{
  "num_hidden_layers": 11,
  "hidden_size": 64,
  "num_attention_heads": 1,
  "num_key_value_heads": 1,
  "head_dim": 64,
  "intermediate_size": 192,
  "vocab_size": 8192,
  "hidden_act": "swiglu",
  "norm": "layernorm",
  "norm_place": "pre",
  "norm_eps": 1e-05,
  "positions": "rope",
  "rope_theta": 10000.0,
  "rope_fraction": 1.0,
  "qk_norm": false,
  "attn_scale": 0.125,
  "bias": "none",
  "tie_word_embeddings": false,
  "parallel_block": false,
  "extras": ["capped logits"],
  "init": "orth",
  "init_std_qkv": 0.0471,
  "init_std_o": 0.01,
  "init_std_up": 0.0471,
  "init_std_down": 0.0058,
  "init_out_by_depth": true,
  "optimizer": "adamw",
  "learning_rate": 0.00278,
  "beta1": 0.95,
  "beta2": 0.95,
  "weight_decay": 0.13,
  "lr_head": 0.00925,
  "max_grad_norm": 0.5,
  "warmup_steps": 543,
  "schedule": "wsd",
  "decay_fraction": 0.843,
  "decay_shape": "pow",
  "final_lr_fraction": 0.0,
  "batch_tokens": 16384,
  "max_seq_len": 1024,
  "doc_mask": true,
  "train_tokens": 111100000,
  "max_steps": 6782,
  "dataset": "wikipedia_en"
}
Each number is 500 + 40 x the weight over its row's rms, rounded and kept within 0 to 999. Layers, rows and columns count from 0. Numbers have three digits each. The size before them is the row's rms in percent of the matrix's.

# down: layer 8 MLP down (transposed), 192x64, rms 0.0832, rows 155-191, columns 0-63
# gate: layer 8 MLP gate, 192x64, rms 0.104, rows 156-191, columns 0-63
# up: layer 8 MLP up, 192x64, rms 0.0849, rows 156-191, columns 0-63
down155 085:523491471429499554605527567514515435496533499489503474453468446546426528444460457539536475510482489551507517503517427446523529559525479417567527508487489471508517470532561489455562523518496459
gate156 104:576467417446478523513476555453499474505576529517438547474512523479591473521500552443520502550512548532552542501445434523523530467544562489480537512482486555495521474505493532430511431486446495
up156 101:480490507444496494416481491514499503434520513552486420495493468509523518539525497518470528449574524471580596492465506458548517448582471486476550462474496542494492444527485471495407510535417484
down156 100:536503456370508465484535491518527482474465536487499502572459518393576523525520495537438481579490457558497474441539484496434498474497543556534508497568512509464516545451495492458474478508494518
gate157 101:485433495503466513572451545485543462474500469495567505454509501459480535576442538503479444535505585481439584546512555464543532523509530500480510447421505535484550536497514535515513429552461467
up157 109:528444477501454464473466591485598493550442552482502519565507480495531495550517464551535527474499482525487441524492486502486517452425579429467481465484488504487472445506551539536531553564514435
down157 108:448477568480455495455537492548563422519503558493490532511506459457500549500485518462518530506452530519480403468451473514439606521444523470552506544505534485476527457442533522542468498545553448
gate158 120:466479523468528555483545519558519499530495533484441476526550564459493475445428472448572513548460527471512523495502424487550595546504469431465507499446561457460501502534543551522433524472506467
up158 108:550460461468439499459443548479473515545572487472437554495462497528540447516505489495434506478534468572458477523546467557488510446525471539517507515453501552499487520463521501433591513552423565
down158 113:511515386494527534552529496499460517441508451542550466551499473452454505480435518465522508526486472468457485504565540582442440528528550473532484479502469551474498514464546443544543482566434529
gate159 110:563541532431589537509460523489535469493502469437482516510432506511530465484443510537511529514473491482462516493594440624520495499485550527498515454477491579468531505500482534473461533534443442
up159 119:532550484489514511540451443543577546466544461490464512489440413531503479554513522505543517602422500524497549485526473518540565486503556482485489523473508445437521441488551452472466575502482493
down159 120:517573500439480522487470535481538496491481468490590603554465465564477440545544479480538485486487440545499518512510484519452462444435518447528497490526512441432518498590530488479471522564526480
gate160 087:508500491491550487494569475451499503506480519481569518574456502534407506537537483540443470465414478518521484512566529485447464447432461456521463513471520471545569574506543545499524538457568482
up160 094:426490515511577475496435491501450484443536542498451418487498473544508503518562572471597508526488517436454447529590474493542518513509536430515466546483526559466503512472554485512465480491530475
down160 089:539538499541464521461582531460519469530472527542517472501468493445512503487531479453477449565505450508516430553447487530420432519462571496564453548556466503525480484517464479477479617503514493
gate161 091:478515491442517471522513568590510593513472527478479486515621451493511517460476482567543523477504487504517529461508454529497567487428542510487451463466488522587523508489506508496495452568422506
up161 095:536557486493469506492525488484581462496494470469445485499527520474515492522457435494506447476496471486525495531501549557451506571573464513476512555548470412513406574512449483484469606517478450
down161 101:630545514450527485495520490546447527501508437515477548539504508515516454511494529528501486464435516405477524488503486501467477469565497444524489518539494481508450510542520519428575517481401569
gate162 094:494501537525483587564497460530463544541514487436551452437562496514402527511434513491464436417480540540487532554521461511505543546513488456537485479478473494516524533458550517448454477456452521
up162 085:499398526521510451510452550408523474523474530529557500526465505444493514569453488479493455490476523570446484610496429500490507531533507490477548500456535571504483530548523421515498481474467489
down162 089:484508592440501514500316465528486459532473544509489513532543505498484484505448489554498480453476492507489519488570491426504500507540482505569511510485422527502537483515567530505523523488504543
gate163 096:494537538450512504506493504590474537481526463425453467451542489485492516535461475554477557425510463466447486461473539456444455568510482535528527515525449438513595514500521516511538439473495583
up163 093:510501531485502467514542460523597484497576517512490443496465523516506536606481538475443474559487465558536441556543442475496555461446441538481418513511551456489504551527504529528473463464496469
down163 092:475524585444479531522508485512530487494482533451542524549547515549526488415523531526434478479491581465486497423541439498501484465450418545452458486556514501508562497502488560533488408495510465
gate164 105:455495521495518609516519530530527497506537472442462520468495442488550495493517462555472455417518542534488501550503494490457503545448455491470470572518545534570490522499526508450422559460559416
up164 106:545583536507444451491504506520523447510556504457528531514541517500547417426502494476522592537481540531490529550445469517513551466551492443497545472409488533501505542517511441503496534528455424
down164 102:496415482502491502506546499554475538542494515490575457492492518394560471470434543514439500427521546487523447532506456459482492485521487487506496578470495561499495536582475425506504585497515475
gate165 100:485507516413490564509436509533424601550505467468475487448533512533428444435491526448526508512462496484477595528522523476516472482523487486589517480507498445468548478500514501492468475586480528
up165 105:467503497475483563497512534493531544481421441562547437523484546502519520427529502468556472445504460486516554485499537452506540486555466473555491475524475474506462551509467470446499488651473493
down165 104:563515531474408479500536491458528547539544493551524463452542516459515449512514488521515475520479501440427536484455472427538526524564544550536557501471510465477450488439540444542574536472433497
gate166 095:496531504444465519549486538471519459438459507524499445557562515517560496522410494475485531414518517484529482525457443468531438508578454477545554506532536471575507435505468481471520512504521413
up166 092:544508517545453458507485490463592492481542499504520487482450509406496546582514463534480487474495605512462449501587546483423509498471538564496509522512452537509481488439461506533443487533554491
down166 096:452475454526522574455515517514493525491425462456463480450488478468450421545483517476489515498498515610523450558482526532518481485521432526529581578468466500559556482560473516486536464528533474
gate167 097:518484543487519493553384484553514535495549483399487423491452495549494544493522493552469503445485493503507537583480489497473498567518509470539458567511483407470514482555502477480443484476467451
up167 104:442433506510508497482475500543465489482543509537529472450488435504489450449531545549532533546469503473500493497441563436525500440490522499458456508576558525452570433471535422543496554468456563
down167 104:443532424511501559468613503491463509493480560533488503473538496510485443491494477434511513543554454470498557462588532479520478476488500479479495560491477504534519575553437571480472412520495493
gate168 107:534406481486513506503470539453562453527533411513509522534511578498527454484480539540554501511450507484468554508491524484542426557578506476508523528469533509457527523543456466499398497500433452
up168 110:478518486522432473520495508528555478502515464501428434593506480532552482433563526504475517453482467595401453491494470556497501523535537501512499505449523461486539551470525485461521489414498562
down168 110:489481571418517490483498585499509478505528486480501493473458457594530553476510548505497476479505447540503415561504451562478511491408447448542494460541496512513582546493542480452523487550526479
gate169 095:508517506467553461570458477574469497520571491505423526540504501446526527513528499535574524578499485581504533536499503505466543458453367520460499479471505517491513502535533495472456572524461475
up169 094:499485434487527528482519498565442527490435547493549468522510519544414451510524509486457462495476460505501554542452526427494463577561517496538549439485571458466460468519540449521434539456539471
down169 089:518460434527554468502539455569503453531486564487482533423543566502512484459468507526525577503565519471491522553494502487465480479459423485422535497526494485443520481578477530513397503461509521
gate170 081:449471508474486571559484480564534535497588521550496434501522489487454512512457490423616473535478444491501470510487503482563568494465494477533523525428478408489513486523497525491493544550481549
up170 095:549490490496474565488520475481524532478474480479517457554534446459540533406592555550524519586421487507500500527411533504493469509517473513467518518478455473504508503473467552458535496533589432
down170 095:634490468521494518509523482493542472543541470506536456572532488437541438442474526540591421507510484495514551482501477436479450508463486462498532504467463503509454572419484525491499536487515521
gate171 080:518458471516516516538421475594471470466505503483455585527491440479534489512502467489569509562448499457503462524465494464527536514468539452565437508531489521506544443530448515512520494454424597
up171 096:478514505522446537586486584492488470556514516520417549514518530477454489516515468485518507513497503472484508486547433506536366523500490620482497482471514511399520540502523485494446494485498470
down171 095:449499446463491530549529534536513443498461475515436552540530542517507454467507536505589547469434464530484463484451530579532498519530388510544527506435430522531505517563464529486481471494478461
gate172 080:537489577549554538543554514452572461475515444454463455534511378499532545493519454495456510445478500495494477479444549484481410516502468496471534472497538537497505547512567526487456460454487456
up172 085:509521487494433436581504490544491456503518536448540480508485498528440475525463587530450529542559463561453494474504499537490575547559544432521543487511477488527476503461504517435560482436530430
down172 088:531417507433558446437474465505549470459552508509521434523528507477489441505488460436565544508486497451445522549542462591525515510575499434533513513532549445462462512521559515498537498506499526
gate173 112:526466518488475541452535519471425445473527499489562497420500566504494487502508503535472435546550589543534496468523517487505537492454521449502525470504477464519583436506581545449478427470529436
up173 102:542562456541514540499424485505470554530552554452485462511464496504488483515550543544519519460438494513401365480489505482527448442512549503541453567516553478491495472478519490526550487531498490
down173 105:397551529532483532556433472507535497478541479509520450474445469394518505490499520525549543518569516488473552492529456536405519466535485505518484529494498535482458515538473428467489569551484554
gate174 094:550443553411500469496468487503483488508601515411435528473488495481545497532505534515497419498497505496477502523571427565518488462569505496526461566505471533513558444547521491528491442479519454
up174 100:437475510493566533474544484504530580558382492536512411554549566532508497527514489540498546521462506464571450436469453512514463493532535474472470513534540501510530504474436492470484515507530432
down174 099:511462561556568528483512498495558483422471459469440571470469509406460492481471505468485511501547528413513485520472509542447523463471494540561534553483476484554493463533469461552463481512581546
gate175 093:481495489487525520523557539476499545556497437507578433518548530453434500436408437516532561461473526488512483485520480515548519576532480523564552461455458468499469448483537494542514518464437450
up175 099:511464507516591434574418446566534509568521519507430502508507483562484568547495422521572515444486466449545493511532489442477509507477548489502550506485525512506497421460497505542535512498503461
down175 102:551515476515509440447445481553490502465513546396466447481510474632515443488535532478489472484492538487542499520543465491522512501480516526473514497550483521508555454416449560467485526477577540
gate176 107:470511486472509520482471582483497445486459451490489522534509498427490493554444433437536476585477502557462515494538461533607485450538498543512524471480556429433536500548504505486487534489581495
up176 102:526414547508496490442508545459591512499504533510508495464497440442506565443485437532510586535445477563471517513489499499505457403512523462458527524495511517477461528570528480554524550529504439
down176 102:475500452512470557478525542556506460553568520582486439538488496501459487498469493496491497487514486563489501546544505450527500513544462490528467537381524423468442524489414448511533536486572455
gate177 085:531518513405495491474432465528487553522573534484518478464476479466490476496466514457464458478498559496549457474527441540582533517557454500430449566475574475520546460515582546520457526479494500
up177 089:471545590484519522458458446428568575581530522568523474520461537516524514535498498494482482507518488435511431477447408480547515501508457495449461511511558443538494443473521486542518525482514546
down177 099:468457469566512479555471489418536533520446516508481616505494510501526545525490517519567525489488445432472530464442593472443500534460505549522540500502432563523478536504496445521526444471489485
gate178 107:491480507480495437505517468550479496492510491445481531480522446499509499444507523420505439443437506481498527456553444561526455563548503561462525533486545457434576480497530549585542506534579470
up178 090:519499506480503498449451507398509523531503492494476510463510527515463508511516509546513470514593465569416519558482554492505540497496580501564529460435417529505461513497578443472555449451484526
down178 094:464569415483488565502594501484475529463457443511521467540475489467516512507461503439449460472515490509546441513504493471568528509548483498429497567490630506537507522444466513528529525485475474
gate179 106:467384491464482498494438549527517498445500510534477519501539527485560501544498481485581522601442479501506537542506425479568533469514522485531498544463499482521556414502479501492536499439436540
up179 108:512548464526479470490477509453481455485457455485563517509449564459578552443479505537530438462545537456557524519489474486549534439530557490492403524438541536510541490474486467515554547574488525
down179 105:566480497505476458496464490432565476454452458514511452511498565495498483485434469558500514503539552562494443581531559522445550525460523575499418497497482474537450550503461480565442531491477500
gate180 089:485549475501488519480587572542518414461513564446429471447461519495512510438525463510555493569561551503471534560412489493569492462470490510473554495533501515517517550504519520437457508473510518
up180 091:494546447528486514469525552538495512467458502513436536517577533446561470403481433493598523507484476437530525496486452504531539500487557423447547512515516538467493488588512492536494553480498465
down180 092:554474481611449530539538473470506480520507515515499485514487554394497456527507482511501495534522447585503393556448590479448510488508481504472433523463482471560524520518493459467476506534488501
gate181 082:611522458411481542507496470508479484495555490486456489447453488425485475530466499472544493529519627508533490575505497516500555413499511510520486575503516510503498434502476557533450489512514501
up181 093:534521468479562502615444427424522473481558548498445529476464504476496502591506463467543460506546513441462521550509527518487574466525512508480508527547517522491453515499444514532462566483498564
down181 092:471489582526519431595513501462513523463509484471475490493533476653556479535538467507511507472490489482481549469517446493420516518502511512529551441550496504475483553496541449496512424508451503
gate182 092:507538447456450480522550547528533464478488486517523579555437473480566529575546436521476448467452534516513532534480517553495525480496542569487507438460483414477478482530486582463545492487448467
up182 104:444485547497445514470508507535506436525554548488477504552453456496526473557560475484490464477504501462505467540497444495475590537493535492495426493475570629535507466497434500476475497524478586
down182 104:552504450450448478506435546501485465466518482507611520537486492525493460525493496486558484573493463492533503502479431497537470528559515429552540478420478541596497480436478485491453486510573514
gate183 113:443514515393493532505504567479516470532485439523473472504464485472537467481517519462535490464537499530399509421563470552562528515522497448487493477489575488539525489503514592437546521546542527
up183 091:515468512492485518521553552472501473505437525476479492518541425541483426427500485504516456481478514514449437414460407472499551549515492543474597528490560494431522549576502511508502509546518518
down183 096:505499495471461461463609479506509463475506591587458463492569541480425517504486495507520465499520536427484514579473409538510510461500485508529451567451525489441513508493468486516536556463510526
gate184 114:482512513470499537531467573523515494489522432482484488517474527445465538480388478480478549522449614499490484471538485459546451591506519516511538543480476499595565456517526538485443495497460517
up184 112:465581570509466482573469478470475497505519410477437497598518572485507498531441482486469545535467563492505515501503552514561504535494458474500563516528476469509536488486535487496495464463394447
down184 116:435565597490506542544503498519467530578473519451502491551506429515600461544561537489458492476485487489534431456543435522492506445498489536506546505506517502507458505482478453529502468481423429
gate185 078:500495555503530483521462476531473526520484468482525453517509498541498543543473431472443549546528485517513518515610547435539441463564541409529519509430544472488555472440514533457446436479514488
up185 091:478498498468516456452519561494450515491493414490521523600540406534464521492438474509498552470532519525571541544528429509520451560486565482483546498500523496508488518436484458483473436497425539
down185 086:494508528465541480517437450489429538523469501530579473503522418565497510511541449508509511464520503531610495516558426463496502512407532473487483507551560550477503504440473525481551429490483504
gate186 122:458450536444493563481475564460482493519522429488482457492537577400458516532496490485567492500486565571487517467540422540503548520576499460564476475490490479453556496515553528473462506474525498
up186 109:505570503528529526453526539513499519484534481494514503529481487536519495445463606470463515440508507495485514613463536419503432564552521526504497472469473539521431510435400512470498515548466501
down186 106:455492534519511604483543514489494479494545481485539521446542531431483491475463576504518456480504558463499466503451564522508515414522484426578527519483498530467446536439467546543409502498468525
gate187 085:438553474449542565531439517474453521511606462520520420430453488462529508491480476569523521496492524457574531571472533523509475446516531525483537493561529567540479514499449469473487544506488517
up187 096:558491499483483565541501511509491573487489536495544506436530532502507531518530530528413566435512481458527554488484530444466548512574489424568477519534480503441475377471470477501509543489470520
down187 098:425489522555529515468568445463573439475507456493536489539509493537515515477436459585529462469499500513405490460467517517468536481437491496536550531508485552505619486450471506559488508505516499
gate188 082:475527557523452543477511510502492510498512471524468499524516485395502510412454558463551604452550472455592498571506527540516532491480514454518491460496475498512462540532554492424464512454492448
up188 088:482547516470542493537413496508422603493531486469464458494488445492576437518402431535466478525523530496537517428539455484480509531495477582508551512494568489463511483534483487538478510510513525
down188 089:527489440446516529589449512448472412453517466502475486470549610471521489498556507497524553530417493511500509525501438546495568496499565485539476562501546478497447533519524456483471495441476518
gate189 095:484461409467476503541528549502505515484471437483528442520509486499519541483515613442559507547435493471470498448505520464551472484546546487541548473502465511465494421482628484542505504509493524
up189 090:567544521488503469460510480556506556486561509504529538468480442464536502465492435460444436391514548506494491557523477524533523467455491573495431553540512513598509524511459504514497527435505462
down189 091:549501473505463476469553543523515483475529526500494462475558499428487486455443572386536539532486529415453544512483528546499517503503501540498467574560490448485410459499448481533546528474517535
gate190 081:487505472499523433550454541499428554435508461454482451551544427514483519546493494479480476514534485554481497464554520533452458589494535557555471543574544492547541478516445496493459524514454566
up190 097:471459464501456512502499502475581470542385496543522545527513486491494530522491505465433466541491415447562514602489483473521509498490505531532399486458483504496478577505551506528484483534469433
down190 092:574432511546515533542551479507504519501533523516483441460539503423534477445514460530523483517393519518529474499530523576472504522449439474509538491466487527510483434545535463499587419475546468
gate191 102:465464453462544525482466557474446529444541546492468478464446412496467514521512532511487544526513532465493557493611461555584441539530519481520509434431540491455526502483495488481535492502573473
up191 082:488518436509543495517563428549556503547524468426555488466485530514532558533560559454448460425525568518466500465447512496510519505477494482426499504461456571551500517457573554497493504495543504
down191 086:517475520538446533562567571463467462455521438525488481535476518477513536558474468484478498430465473490431527538564545488511484430548547522499467525410536510444504498432483547494458505510532579